config.yaml
n_layer: 12
d_model: 256
n_head: 6
n_kv_head: 1
head_dim: 64
d_mlp: 704
vocab_size: 4096
activation: "swiglu"
norm: "rmsnorm"
norm_place: "pre"
norm_eps: 1e-05
positions: "rope"
rope_base: 10000.0
rope_fraction: 1.0
qk_norm: true
attn_scale: 0.125
bias: "none"
tie_embeddings: false
parallel_block: false
init: "normal"
init_std_qkv: 0.0368
init_std_o: 0.0
init_std_up: 0.0368
init_std_down: 0.0
optimizer: "soap_variant"
lr: 0.00471
lr_mult_up: 0.975
beta1: 0.95
beta2: 0.95
lr_head: 0.00861
grad_clip: 2.0
warmup_steps: 74
schedule: "wsd"
decay_fraction: 0.603
decay_shape: "linear"
final_lr_fraction: 0.0
batch_tokens: 131072
seq_len: 256
doc_mask: true
z_loss: 1e-05
train_tokens: 641400000
steps: 4894
dataset: "wikipedia_en"
Each number is 200 + 40 x the weight over its row's rms, rounded and kept within 0 to 999. Layers, rows and columns count from 0. The size before them is the row's rms in percent of the matrix's.

# layer 9 attention output (transposed), 384x256, rms 0.169, rows 7-14,71-78,135-142,199-205,262-269,326-333, columns 0-127
098,209,185,193,169,162,205,119,212,183,234,222,148,242,249,185,145,140,196,231,119,233,175,188,224,242,190,185,210,223,173,178,213,164,290,193,201,220,170,201,258,190,227,183,190,211,159,204,196,82,172,187,220,173,207,180,185,230,236,234,231,150,220,234,215,217,177,139,183,235,214,215,222,221,138,196,180,159,198,206,248,253,214,210,161,210,200,168,101,191,151,173,166,176,245,265,173,129,145,231,168,165,246,157,253,179,196,185,155,262,213,206,239,152,202,188,182,76,92,199,158,204,287,229,134,75,263,202,173
097,222,188,203,207,141,174,184,105,177,227,122,174,228,244,187,282,223,252,229,204,169,179,151,247,214,288,201,191,146,173,173,246,210,251,228,183,248,241,235,240,218,216,182,231,253,179,182,150,129,217,218,137,293,201,223,149,123,231,179,233,187,202,207,193,208,176,149,156,233,194,238,200,249,229,287,178,118,288,233,228,151,266,275,214,272,232,165,239,191,222,228,229,150,219,167,232,220,127,126,314,164,181,222,165,237,260,233,230,130,192,227,221,141,194,222,177,195,229,233,178,305,211,167,187,222,254,159,117
094,195,116,171,138,180,218,219,184,164,277,237,190,207,263,112,193,185,192,211,192,133,190,172,232,226,159,174,210,230,194,207,179,226,157,150,251,176,177,175,221,200,194,236,150,197,218,209,226,249,211,225,306,188,211,150,195,206,224,183,130,264,258,178,227,160,217,158,218,202,179,147,250,199,144,180,266,234,222,230,132,221,193,150,261,195,190,175,209,306,254,198,194,242,254,147,209,199,245,130,143,187,203,210,187,265,256,194,136,230,163,242,176,116,212,219,211,125,220,176,212,200,195,155,113,205,148,128,218
104,156,147,161,172,191,169,237,182,242,239,197,158,238,318,195,256,202,205,244,268,188,178,135,194,184,239,204,221,184,189,249,149,222,265,213,249,178,124,245,222,190,186,178,238,197,238,158,271,197,184,171,151,171,188,137,161,270,209,162,165,197,177,239,172,261,154,246,190,195,220,220,200,163,192,225,237,181,152,219,194,223,167,168,135,177,190,187,231,178,233,152,93,193,214,190,114,196,229,134,195,198,148,208,235,247,231,170,242,237,141,187,231,291,243,218,256,160,218,192,240,225,180,227,132,220,154,208,283
100,244,165,153,170,203,158,256,252,228,193,183,212,203,221,194,257,203,195,201,185,201,219,164,192,185,158,234,210,160,146,195,228,265,198,220,218,235,200,183,259,185,215,164,265,229,186,227,245,164,178,180,173,199,184,162,212,223,163,203,175,198,145,190,188,200,220,192,248,210,214,176,166,174,151,174,248,162,159,158,206,103,177,187,84,189,163,316,221,194,207,155,185,198,216,178,205,236,239,123,153,198,173,234,160,205,199,188,252,137,165,183,207,196,170,213,240,252,189,131,235,234,274,167,208,87,212,207,264
092,231,271,246,223,216,231,195,194,176,226,217,243,222,108,137,213,151,212,163,178,205,129,256,230,198,200,173,230,196,160,174,219,222,263,143,230,202,251,194,154,122,228,197,195,197,216,187,155,217,240,193,217,190,176,201,213,222,203,201,181,216,186,147,177,195,227,160,240,179,132,187,276,183,247,206,133,236,182,183,194,157,215,260,208,176,169,173,188,149,202,210,154,184,256,151,171,233,209,233,209,229,183,292,217,251,218,216,211,258,246,216,250,163,121,208,210,261,276,224,156,256,184,183,196,198,189,245,157
091,230,226,209,177,177,216,186,193,266,202,184,304,234,260,223,195,181,158,187,203,221,223,208,179,261,226,188,194,235,205,158,181,186,225,217,160,179,286,248,203,196,190,165,187,223,206,192,207,155,175,197,184,192,189,174,213,220,193,199,208,234,113,236,160,275,243,234,207,263,223,217,190,192,239,223,243,178,232,275,259,281,253,234,188,229,216,196,241,227,201,202,173,186,190,184,221,203,275,103,171,186,198,165,181,266,192,157,249,180,163,179,243,122,203,207,283,198,194,220,276,279,221,281,205,262,225,129,218
082,201,253,129,189,204,219,215,236,215,165,227,246,189,153,206,182,179,143,229,169,211,224,233,192,222,203,123,204,249,213,182,161,223,189,210,175,217,253,175,176,217,197,234,208,206,195,203,235,201,260,213,183,167,269,166,243,163,235,225,272,159,212,174,193,143,165,231,235,179,147,148,242,166,202,186,157,197,168,136,252,166,219,209,232,212,204,192,156,162,169,226,202,185,177,181,212,228,247,183,184,131,190,257,131,148,144,226,179,189,147,218,230,257,183,170,134,186,181,170,194,176,258,186,278,127,157,194,238
093,195,141,259,166,183,168,169,172,160,227,156,199,286,210,153,161,170,162,177,213,220,235,192,178,257,210,180,168,195,168,167,268,174,212,233,158,188,174,180,259,206,217,196,228,225,174,215,244,202,164,236,180,221,289,165,188,171,206,219,238,147,136,174,255,202,228,201,248,255,161,150,201,132,152,146,198,198,241,177,263,289,241,165,214,200,145,205,113,262,126,208,221,211,201,187,177,168,175,114,209,173,258,204,193,120,213,220,170,231,218,216,184,156,239,227,209,200,198,147,164,202,250,240,191,78,213,205,192
087,190,160,209,149,186,222,290,154,210,225,210,258,165,261,182,203,201,180,220,187,229,173,124,219,237,217,146,171,118,208,199,226,211,244,204,167,262,184,226,215,194,234,157,236,203,122,204,145,115,218,212,235,278,200,154,171,207,228,123,257,159,181,186,179,164,221,175,140,176,203,152,180,255,112,230,120,231,223,188,247,217,210,200,163,167,241,200,308,155,245,177,254,212,189,235,238,186,181,225,202,189,161,213,201,153,232,198,166,132,140,111,198,226,126,158,161,124,223,193,162,212,219,196,182,134,288,234,139
090,174,168,134,172,172,132,218,134,102,206,157,178,210,200,190,228,261,192,125,147,178,202,159,288,183,214,144,170,220,203,143,171,81,208,208,241,87,193,138,238,135,179,191,161,245,258,225,199,193,227,204,225,244,189,183,234,212,156,166,160,212,199,228,186,161,133,188,191,207,155,246,254,141,183,190,256,196,185,226,137,205,263,126,227,151,223,155,241,202,225,227,175,165,256,168,184,211,196,161,83,211,209,194,165,235,258,219,191,210,143,283,101,148,208,198,131,184,175,218,244,176,211,179,158,75,169,208,196
096,208,196,130,208,219,245,155,159,244,168,225,184,194,152,170,218,234,206,209,193,193,192,236,250,163,256,255,225,235,227,186,173,190,243,238,243,226,87,203,176,192,201,167,173,184,233,231,210,219,204,203,236,164,204,207,167,314,246,162,170,249,230,296,160,198,243,219,249,192,112,111,172,158,209,214,236,148,212,118,225,235,183,235,196,235,204,180,215,183,228,200,128,161,178,254,141,213,166,184,202,133,206,193,220,177,263,232,174,188,199,203,284,203,171,172,173,195,178,138,231,195,160,182,200,283,186,190,296
096,110,191,241,246,241,131,149,201,234,174,167,189,186,168,142,245,174,171,164,167,193,191,249,202,202,148,240,196,250,221,168,228,211,184,218,246,186,252,178,218,189,195,164,120,279,183,164,163,216,221,235,174,181,151,238,202,236,239,223,186,228,186,172,194,197,219,237,230,296,137,152,207,230,208,186,206,137,147,205,213,222,151,212,229,201,146,226,174,255,184,183,161,199,184,157,212,134,156,162,159,180,211,157,240,177,131,129,176,186,197,289,265,217,197,137,216,249,179,120,231,253,273,134,225,219,279,134,217
091,187,227,252,169,173,259,196,199,186,218,215,156,266,177,155,186,263,220,132,135,199,182,206,223,215,249,196,199,205,201,184,213,195,185,177,225,182,171,132,180,124,263,209,193,191,164,226,171,176,223,218,206,213,154,182,162,235,230,222,129,183,159,231,270,234,237,215,238,139,158,227,216,208,248,178,134,210,199,234,184,229,184,150,239,156,294,254,179,154,250,222,158,227,213,211,177,237,155,231,188,194,228,235,109,294,220,149,164,236,151,189,217,98,168,221,231,190,196,97,166,228,220,179,227,72,161,239,107
090,221,258,242,156,201,52,205,169,252,232,162,217,180,227,297,213,232,221,193,180,181,247,160,178,156,254,200,204,179,221,212,138,180,175,194,252,169,286,217,281,206,219,171,183,190,223,188,256,120,141,212,215,155,153,214,218,250,170,193,201,164,236,224,146,233,232,215,179,254,159,225,239,225,174,235,249,212,215,255,190,172,232,238,163,180,125,216,182,248,138,234,190,177,177,186,183,208,232,125,146,141,203,195,205,262,217,156,263,173,228,325,191,122,224,233,235,174,158,263,205,175,212,233,186,91,184,175,144
078,210,238,110,211,227,169,196,210,230,167,255,180,192,203,179,162,211,241,191,253,218,197,246,210,247,192,146,160,241,212,142,195,139,183,218,178,253,197,186,194,264,237,227,180,241,203,201,205,175,266,201,212,266,147,202,215,167,215,175,256,232,238,162,205,141,214,172,282,144,229,155,184,124,190,237,237,234,226,232,225,239,191,272,169,203,223,167,122,138,222,235,223,254,252,194,229,228,185,158,171,190,253,235,127,210,170,257,211,238,97,260,202,206,288,200,205,158,158,141,222,189,224,183,209,65,241,150,210
098,211,168,240,261,221,209,221,231,122,215,234,126,234,226,202,216,242,212,215,183,248,192,219,213,207,254,202,169,218,176,151,188,262,134,237,227,211,201,259,210,209,196,225,225,180,190,192,204,184,118,256,136,200,250,205,230,149,155,162,148,216,220,190,180,142,229,177,196,217,162,203,218,176,221,272,117,232,222,150,210,131,303,206,159,182,176,314,261,120,262,210,177,215,200,234,212,207,178,146,236,228,193,176,214,174,222,205,230,198,185,277,284,178,244,188,190,234,167,187,174,206,226,235,202,218,197,215,170
105,148,184,241,292,191,228,256,239,200,206,205,233,208,209,165,149,173,231,184,168,333,132,231,247,148,137,176,115,198,189,202,218,223,226,150,127,222,199,246,245,214,183,230,238,231,233,199,209,147,237,132,182,164,145,141,243,241,212,231,184,151,264,187,219,200,189,317,195,225,165,260,114,268,231,224,129,204,170,208,187,232,164,166,187,202,254,183,217,168,171,209,183,151,190,218,97,285,186,254,224,203,195,186,147,259,192,190,214,232,191,198,170,236,184,222,274,124,200,240,181,181,193,179,182,226,246,200,220
099,177,279,276,172,234,177,231,230,170,290,154,146,201,272,198,245,164,202,200,158,199,227,245,200,160,220,201,202,189,216,187,222,231,144,166,142,127,169,151,170,190,206,191,227,166,210,221,189,252,234,173,203,233,167,220,199,173,210,164,192,128,115,224,195,240,184,195,215,226,167,214,249,305,164,169,148,207,225,108,126,185,269,239,186,180,161,172,178,245,187,156,178,187,273,202,224,209,241,211,185,179,270,187,222,210,208,259,299,128,148,175,219,275,187,257,184,275,187,210,136,168,176,194,262,267,111,182,278
103,234,213,232,193,179,187,223,298,225,155,201,206,202,198,224,176,190,215,196,221,204,183,115,195,235,209,205,186,201,150,151,182,262,246,243,177,141,162,64,167,157,217,222,161,254,161,216,221,266,190,219,219,94,213,152,160,210,213,237,276,181,283,178,246,219,233,204,216,236,245,149,205,166,238,290,155,216,197,156,143,195,117,167,217,176,216,191,199,189,174,270,192,255,135,202,123,180,234,189,215,258,206,207,242,205,197,178,256,215,247,162,242,229,134,247,237,204,121,271,168,184,216,260,186,94,191,156,163
097,227,238,245,229,138,130,259,212,198,199,183,176,220,231,225,135,158,181,235,293,147,200,156,166,123,269,114,251,262,222,204,244,96,170,127,147,171,236,196,150,157,246,216,210,236,213,171,155,190,295,195,157,203,187,180,240,221,206,163,231,207,210,130,195,209,261,216,167,240,210,154,220,163,179,187,191,202,190,204,151,224,212,251,220,219,184,184,213,235,202,295,197,228,243,227,196,185,201,155,142,221,253,176,206,125,153,225,238,179,192,174,192,205,247,211,198,254,229,196,103,273,214,165,155,145,246,216,163
105,212,268,250,171,191,207,220,204,195,180,190,161,183,204,223,223,238,240,234,163,239,192,198,170,196,186,124,245,199,203,150,127,231,165,240,220,191,153,131,277,138,166,154,123,175,244,216,246,193,174,196,202,183,273,193,228,285,212,244,191,223,139,147,189,285,298,138,227,131,291,194,210,183,216,189,137,155,194,180,245,145,194,240,183,208,243,197,215,179,227,201,144,166,210,201,236,153,175,211,223,123,215,180,275,186,177,176,170,188,290,212,200,174,247,156,170,210,213,128,134,239,283,161,234,84,186,201,200
086,238,231,183,256,222,203,188,162,210,200,195,241,258,269,182,249,211,141,219,216,198,209,163,147,249,147,143,198,234,192,273,231,217,184,183,236,162,203,213,176,167,197,236,209,187,128,194,196,193,182,211,163,227,143,189,174,193,195,154,172,200,185,175,147,239,275,257,202,241,195,216,155,203,226,210,201,181,171,244,213,206,202,240,133,195,192,256,251,219,134,219,144,195,215,242,192,155,142,207,173,202,220,200,215,170,241,190,297,134,228,254,204,132,189,222,178,156,117,179,238,195,220,162,263,243,152,222,169
104,208,257,174,163,275,229,205,201,173,201,199,166,168,185,130,268,148,182,180,189,216,185,210,219,197,200,194,125,237,238,187,156,131,236,196,182,179,193,178,200,192,261,292,132,179,270,233,180,190,209,267,225,223,119,156,183,165,219,200,234,262,263,194,176,170,188,154,248,161,163,173,204,178,208,232,132,169,203,186,183,188,205,249,164,281,223,176,188,165,277,247,256,268,284,188,277,198,134,216,232,169,157,230,226,230,197,230,196,120,231,227,166,204,254,272,231,188,232,239,228,204,208,204,221,213,237,217,217
107,258,158,203,175,147,174,229,151,195,177,265,181,191,235,151,264,243,250,184,149,222,272,185,140,164,200,187,280,240,158,215,119,211,153,160,200,206,217,243,216,173,227,161,176,178,192,136,251,163,163,213,111,278,201,182,278,169,200,206,209,235,183,163,201,176,158,178,148,180,174,167,239,142,180,176,134,205,201,201,279,162,157,149,191,310,214,192,142,139,162,205,218,217,137,171,142,185,222,105,188,238,126,181,220,196,265,201,167,174,180,153,203,215,197,136,221,258,200,334,164,198,193,151,178,215,158,246,283
117,210,237,263,194,221,189,190,242,190,203,107,212,178,196,211,156,230,205,231,189,320,192,196,155,230,225,191,210,252,245,191,206,151,144,119,203,121,218,158,188,224,134,182,192,254,184,183,202,224,243,207,230,229,180,187,164,250,191,202,101,177,168,271,233,224,219,195,212,225,187,291,218,197,221,195,120,222,252,99,199,199,257,190,124,150,189,180,96,164,252,263,212,218,203,220,176,267,252,248,193,300,262,189,276,258,175,207,225,210,152,203,207,169,233,237,235,119,178,230,204,201,177,136,228,278,240,224,203
121,227,229,215,248,243,183,153,265,273,146,234,194,234,205,165,248,105,139,178,222,207,92,231,221,189,160,258,165,206,207,112,229,213,269,190,144,197,138,190,200,202,128,213,203,183,187,155,219,190,203,218,196,207,135,215,176,256,113,227,223,160,167,197,159,192,260,172,167,193,153,132,241,241,246,207,184,162,132,210,218,126,204,190,163,125,221,175,190,190,211,114,258,155,83,208,222,223,268,218,173,209,199,212,240,140,243,211,269,217,195,207,182,196,200,212,216,226,231,175,211,171,167,136,193,163,170,195,197
108,207,200,300,213,212,261,115,210,204,237,240,157,159,173,168,234,254,186,180,129,238,147,167,168,203,196,261,179,182,192,177,175,248,228,192,148,142,248,216,171,189,177,219,125,195,164,201,222,185,189,206,286,199,213,152,263,235,227,213,271,191,214,272,182,251,199,191,163,155,203,181,207,197,231,172,235,198,142,199,221,198,199,219,175,241,262,180,228,210,119,245,204,214,206,145,146,224,181,198,217,194,197,127,175,187,291,231,205,188,232,202,227,179,166,228,194,234,178,202,266,220,269,166,233,163,180,192,204
124,105,169,162,252,178,213,161,227,214,186,217,165,163,189,240,210,159,200,197,243,106,143,276,182,177,152,192,215,208,176,249,195,217,171,241,167,214,183,239,210,220,173,217,218,155,197,185,183,243,206,116,200,160,207,215,186,227,195,244,225,229,251,136,187,263,176,288,155,185,172,145,220,187,183,268,237,158,242,248,186,236,151,216,247,210,267,239,173,249,184,179,211,174,218,165,152,190,212,164,169,228,234,196,181,148,154,198,195,205,216,188,173,263,194,148,184,213,211,158,213,176,257,208,219,81,284,196,124
111,223,223,193,142,95,277,209,126,224,244,171,230,241,174,201,184,293,203,225,190,248,195,159,262,258,202,193,186,219,191,180,163,211,143,255,266,283,181,139,236,181,185,197,212,196,208,187,147,180,248,218,300,139,255,223,217,231,201,182,189,212,195,210,196,244,281,215,164,175,146,233,198,204,231,229,183,180,219,227,177,252,226,235,121,169,249,203,147,184,212,241,169,223,221,178,262,167,159,323,167,132,204,221,219,265,196,224,188,188,225,179,196,195,225,181,185,161,177,141,168,229,164,178,186,266,205,174,247
107,271,209,223,226,189,222,223,179,203,212,219,239,219,203,215,214,231,210,321,194,219,254,181,186,241,204,152,157,205,164,193,187,216,133,238,260,170,216,224,181,225,133,232,225,228,179,248,195,218,145,282,200,236,136,201,224,168,197,219,194,184,224,171,220,186,185,177,212,229,222,233,219,163,179,168,185,210,171,197,236,215,203,233,210,171,212,196,230,183,154,247,190,209,233,232,180,135,176,181,208,226,199,213,186,194,240,232,265,125,213,227,193,209,284,201,225,238,192,234,140,240,184,205,269,341,226,229,196
116,224,287,198,144,133,204,212,249,169,206,177,169,218,255,190,251,183,194,187,212,210,195,203,216,164,215,165,200,173,177,271,253,239,271,103,228,154,285,194,255,257,140,251,217,278,165,190,184,146,199,201,175,170,123,245,129,173,216,218,165,165,193,180,225,190,193,217,98,280,248,213,139,154,163,235,158,82,120,213,230,180,284,251,273,253,261,192,320,198,232,284,162,137,160,249,199,157,90,198,201,146,194,181,230,214,277,212,251,212,202,210,143,209,182,178,205,178,194,174,201,238,200,197,184,197,88,217,242
113,286,187,251,249,148,181,214,238,232,208,191,182,203,200,196,275,191,254,220,156,151,182,223,239,204,221,209,194,193,225,186,227,158,108,168,247,245,169,289,244,194,209,229,225,231,175,251,211,218,231,291,187,236,188,124,243,239,183,131,197,153,104,176,178,199,165,199,188,212,201,120,221,195,238,217,141,136,232,177,167,173,248,161,106,216,217,199,189,157,306,188,164,176,164,206,210,140,134,160,196,244,182,211,271,156,197,192,219,208,123,232,248,154,147,198,197,259,222,231,138,219,278,198,247,196,200,246,241
123,278,199,247,223,160,256,263,239,242,169,145,198,149,244,176,199,153,248,193,152,231,171,277,193,234,287,185,166,243,168,185,224,172,176,173,165,127,193,209,230,251,236,213,219,186,192,184,137,189,246,178,193,197,263,144,229,231,197,167,161,212,210,260,196,161,175,158,196,208,206,252,177,217,191,201,193,187,231,201,191,187,206,169,163,170,234,203,122,156,214,183,155,156,254,258,124,210,190,265,206,212,151,135,206,234,263,128,163,188,139,278,180,197,172,205,269,160,181,234,150,242,172,198,164,198,166,197,132
108,225,174,178,197,202,243,264,234,171,177,193,186,244,237,161,234,164,148,230,212,180,216,209,228,148,196,295,194,237,202,164,226,209,239,201,218,231,133,138,159,227,190,199,219,129,199,176,187,225,199,163,225,252,161,255,247,228,168,195,166,148,138,161,266,218,266,214,205,205,202,267,235,195,311,238,202,228,218,188,148,145,238,264,143,187,179,186,133,188,171,192,154,199,165,186,262,223,221,174,174,186,219,188,143,170,232,198,227,177,208,243,168,175,149,190,279,262,194,244,165,160,106,204,214,221,172,206,201
104,169,190,207,190,190,240,160,226,221,236,206,117,207,175,199,178,226,197,200,157,203,191,191,165,162,232,192,129,232,187,243,146,210,299,250,190,166,201,196,196,237,198,205,205,196,178,188,198,213,197,204,221,94,222,148,138,255,180,232,227,187,204,290,180,130,235,216,187,240,301,195,172,224,251,230,189,191,155,271,245,163,167,149,184,179,200,183,249,181,198,231,197,223,203,177,101,150,179,260,232,208,137,182,168,186,239,148,197,205,252,221,264,177,144,210,211,212,149,189,175,155,205,234,236,244,197,159,213
110,102,148,177,269,208,141,171,171,225,187,234,204,191,260,236,198,251,208,241,227,91,193,225,141,135,195,179,232,287,230,258,238,223,194,172,155,249,261,220,146,225,188,220,231,219,233,127,155,262,229,146,191,172,196,201,162,225,188,179,233,243,238,190,122,208,201,296,183,163,123,183,223,189,278,231,213,240,243,171,182,205,149,166,218,219,212,212,238,181,144,181,175,145,272,149,124,192,224,160,116,239,234,119,147,165,151,216,212,123,195,206,204,154,142,160,203,260,145,185,204,256,252,216,229,232,209,201,170
113,207,174,187,158,150,193,211,157,159,165,213,229,177,128,191,131,307,275,148,178,246,217,207,244,218,145,137,236,244,155,202,148,203,126,251,249,229,160,190,241,198,141,186,138,213,231,247,181,200,222,238,224,239,235,259,232,232,148,180,193,290,206,193,186,304,256,203,217,139,155,253,188,191,231,136,227,192,260,170,258,236,280,167,135,192,200,198,168,181,204,214,122,189,230,179,143,117,202,224,186,172,187,166,233,287,218,184,194,162,229,184,264,173,210,180,223,126,164,205,237,237,239,174,231,113,220,184,203
099,224,190,209,196,185,158,224,195,193,212,162,191,271,219,249,196,196,215,270,146,221,227,177,188,275,180,202,160,195,220,242,187,249,221,234,224,240,196,223,179,170,153,208,153,194,168,143,171,178,195,242,210,228,114,225,146,230,238,180,245,178,243,219,162,202,244,161,210,191,194,159,147,195,178,181,178,211,169,264,193,199,226,273,169,181,235,215,242,209,192,221,145,146,240,203,165,230,166,238,205,216,285,194,169,226,261,291,246,149,166,277,148,186,219,212,237,170,208,168,160,226,172,231,248,274,128,250,239
089,247,172,247,265,112,169,206,134,180,214,205,186,127,181,103,218,262,250,192,136,136,245,188,151,199,211,194,196,155,237,216,238,251,184,198,192,238,181,191,234,178,213,257,290,235,205,219,195,229,222,187,189,198,146,194,205,201,253,204,242,150,128,222,207,230,149,209,199,265,251,117,116,166,167,224,180,206,177,170,264,178,168,180,193,206,244,154,203,227,141,96,186,206,169,185,225,207,257,199,204,190,242,230,198,206,154,158,229,185,207,190,224,233,206,192,213,205,233,196,279,108,198,181,199,250,254,109,241
099,215,172,232,202,219,200,162,190,144,240,178,186,303,199,206,173,182,173,196,206,196,207,125,264,263,284,120,217,220,210,219,238,204,225,184,125,154,229,212,210,239,208,179,209,210,154,269,224,188,228,231,219,186,225,196,206,204,189,249,229,179,223,208,169,230,179,186,176,154,205,214,219,145,265,131,203,227,196,208,175,283,279,181,234,196,141,199,189,230,219,209,157,176,165,184,198,217,162,165,210,175,266,229,182,115,193,142,186,217,247,248,229,151,271,206,206,143,225,151,188,231,182,228,186,220,184,193,215
090,271,181,230,219,145,251,181,151,157,175,190,270,203,249,192,221,190,262,226,201,200,182,161,171,253,215,194,168,188,152,213,178,205,251,178,146,203,223,119,165,163,247,221,162,193,229,188,194,283,156,114,255,196,186,213,169,196,273,180,242,188,235,121,210,146,221,236,232,206,264,154,123,124,181,219,238,200,132,161,166,169,160,210,229,182,199,271,264,267,266,132,297,160,221,273,273,142,209,190,197,167,161,195,164,193,193,187,213,171,208,130,193,206,168,167,174,225,159,210,209,212,204,254,177,163,149,186,234
093,203,156,206,196,178,212,200,162,196,280,111,219,179,217,227,176,279,209,209,198,154,211,211,245,194,216,154,146,171,165,226,168,208,189,215,169,135,201,204,139,196,272,218,282,252,186,208,207,262,228,228,259,186,230,218,140,176,224,199,233,169,246,168,227,254,122,254,204,205,197,242,230,175,155,170,204,190,183,290,223,225,309,157,201,161,246,205,267,200,194,143,184,208,277,196,206,200,178,140,134,214,232,215,193,194,206,211,197,178,147,277,182,276,194,160,191,256,240,191,249,300,228,225,103,314,185,171,231
093,135,250,161,165,193,197,225,135,178,182,210,149,269,151,208,199,246,218,179,291,206,146,189,218,229,256,186,206,261,219,224,212,186,249,229,226,217,234,204,157,163,249,174,171,185,212,175,183,190,180,168,248,200,254,148,231,175,130,199,176,257,212,238,139,239,277,216,250,178,239,190,192,213,190,238,251,129,191,179,184,180,147,259,211,192,243,178,129,236,232,208,151,192,229,179,220,232,189,215,152,211,219,255,219,164,272,213,175,222,176,204,216,232,128,163,225,214,184,229,168,207,139,198,241,182,183,151,231
091,149,256,266,184,282,126,199,166,210,157,232,89,257,221,157,235,215,219,171,149,259,141,145,236,176,101,179,215,250,188,130,259,231,160,203,178,195,202,201,255,132,203,145,204,259,211,140,155,246,121,179,289,179,174,199,170,193,221,201,215,216,171,211,228,181,191,183,262,196,220,173,226,205,189,208,249,166,177,193,251,247,179,160,122,165,160,195,214,193,252,192,196,221,239,196,186,130,234,151,146,179,92,227,200,182,259,131,151,210,163,242,299,175,171,180,209,204,264,169,221,277,236,216,204,212,171,162,242
092,222,216,236,164,252,270,211,133,100,218,204,176,186,247,244,180,189,126,142,227,175,200,214,203,172,163,143,190,191,206,111,253,242,239,198,186,216,224,233,173,143,192,172,204,223,176,203,213,176,182,222,191,228,100,249,150,270,246,177,210,163,153,219,232,180,162,250,203,198,164,209,237,221,205,214,210,187,237,201,219,245,242,215,215,153,177,149,208,169,213,275,247,220,173,191,211,256,218,185,224,168,202,200,177,205,224,198,195,317,185,222,268,171,180,173,216,163,232,247,130,285,204,224,173,0,181,212,138
095,216,195,217,209,211,119,200,172,195,243,199,263,239,235,242,193,219,205,163,229,249,218,197,287,190,249,182,198,227,194,185,185,186,192,184,239,208,219,198,238,166,217,235,157,195,188,164,208,189,183,197,264,154,234,204,145,202,184,249,184,169,178,176,176,226,236,241,162,262,131,176,228,171,166,197,286,188,248,221,204,226,209,181,163,203,147,170,244,190,232,203,163,191,228,206,177,219,270,120,156,190,220,222,238,201,247,150,183,213,216,236,173,209,165,191,182,144,180,228,196,231,199,203,229,102,217,197,153
# layer 9 attention value, 64x256, rms 0.173, rows 7-14, columns 0-127
099,169,236,229,167,171,192,219,205,190,185,185,198,186,211,203,277,217,234,170,279,237,213,160,226,221,222,259,112,185,171,165,193,190,229,172,225,224,235,116,183,185,135,178,180,154,166,137,236,231,274,172,214,152,210,223,153,180,209,182,224,209,222,223,174,185,160,221,166,260,211,201,123,175,192,149,226,167,193,199,158,223,184,148,230,217,147,206,219,191,245,205,262,196,149,183,239,282,203,313,189,205,228,173,201,182,257,187,158,239,231,269,194,186,227,213,235,224,254,203,214,155,209,179,255,189,208,208,232
096,170,183,161,201,220,172,231,168,147,239,246,138,222,211,238,225,223,158,256,182,202,183,236,248,176,213,175,201,185,244,153,124,191,220,235,142,140,271,194,250,175,280,173,149,197,205,185,245,219,155,239,221,239,184,219,249,146,311,173,252,226,200,185,250,240,235,175,194,300,213,123,193,226,195,224,222,167,216,174,230,187,214,247,164,257,266,156,172,232,206,166,210,223,136,64,227,224,204,184,160,175,152,199,195,218,161,232,124,231,93,219,233,124,208,185,189,173,232,181,199,183,198,239,174,196,185,223,145
099,222,195,227,234,250,248,144,114,177,151,232,211,142,213,187,204,173,239,194,147,222,109,137,178,164,208,183,165,225,197,114,298,186,171,188,223,254,216,273,228,160,262,175,143,165,211,204,193,152,154,221,179,200,212,135,281,194,187,165,214,181,178,178,183,215,234,309,186,219,148,273,180,199,144,230,271,190,260,161,139,233,174,196,222,123,191,150,229,221,226,202,202,191,233,187,199,201,190,185,213,203,260,196,180,258,257,143,129,220,294,188,275,237,165,251,154,144,197,158,150,192,183,230,192,196,186,247,218
100,169,155,167,190,171,126,210,193,160,244,203,143,182,199,164,262,144,246,180,291,199,198,138,246,162,132,259,213,190,162,181,226,118,197,155,168,192,201,255,194,173,232,246,168,151,230,156,238,309,167,193,186,217,241,223,221,187,294,160,265,187,188,194,187,189,211,173,257,249,142,148,237,131,164,164,280,170,184,189,171,191,196,176,181,172,190,227,182,157,268,191,153,194,229,155,248,160,241,223,204,208,144,206,209,136,247,240,198,219,254,191,155,161,178,172,279,247,253,272,158,181,198,195,225,216,145,242,244
100,175,177,233,184,243,226,154,127,222,178,200,295,210,219,116,200,174,170,158,187,170,162,171,190,237,164,222,167,187,122,151,159,211,220,218,251,134,180,170,175,246,147,207,212,148,132,159,224,254,198,215,199,182,260,213,275,109,160,129,162,247,204,232,251,221,225,285,264,138,246,267,152,193,145,207,100,216,195,193,232,100,171,248,202,241,226,186,141,264,190,191,189,157,156,213,214,183,175,197,187,92,206,166,159,204,182,190,184,193,246,169,196,254,127,191,139,223,171,171,222,162,167,283,212,214,148,200,207
096,227,206,176,122,209,182,180,169,219,137,206,164,193,250,127,210,132,247,152,221,263,218,207,189,239,209,279,242,157,232,164,310,249,146,158,138,187,177,174,185,173,218,177,193,286,178,231,180,197,206,211,232,222,183,169,186,159,219,175,182,188,191,209,258,272,138,208,180,259,181,231,165,176,125,262,172,178,206,238,207,176,217,234,258,208,224,258,221,202,172,176,127,212,188,265,163,218,252,139,238,169,148,281,158,245,185,203,211,221,157,222,116,218,257,169,182,210,289,152,243,118,216,222,205,187,141,172,123
104,223,187,292,211,197,201,195,202,151,319,242,201,122,109,288,160,234,198,230,225,198,185,238,183,187,229,223,204,215,175,188,187,143,148,219,235,146,218,178,162,221,263,208,202,122,166,254,162,204,277,241,181,156,252,154,223,139,231,199,184,258,202,181,190,174,213,178,186,224,204,183,219,177,267,211,252,193,200,193,141,209,261,210,135,229,254,248,153,219,196,275,185,216,276,215,241,163,234,146,178,140,269,246,159,210,236,147,150,189,210,208,149,165,197,211,194,182,165,178,264,185,220,211,260,209,152,201,281
103,201,136,187,196,126,248,137,148,225,184,185,229,205,238,214,166,244,232,232,213,182,200,164,183,206,149,182,190,171,155,183,232,275,180,166,173,223,236,184,203,112,330,179,184,229,227,166,236,154,243,221,232,232,255,265,277,211,237,193,226,190,226,231,240,203,218,229,232,230,243,115,180,207,169,222,242,205,203,202,182,199,216,178,161,193,134,199,146,212,183,172,168,129,190,250,171,212,123,225,176,171,213,189,174,211,201,234,272,211,247,215,309,213,161,201,171,196,216,157,225,183,215,84,249,193,163,168,229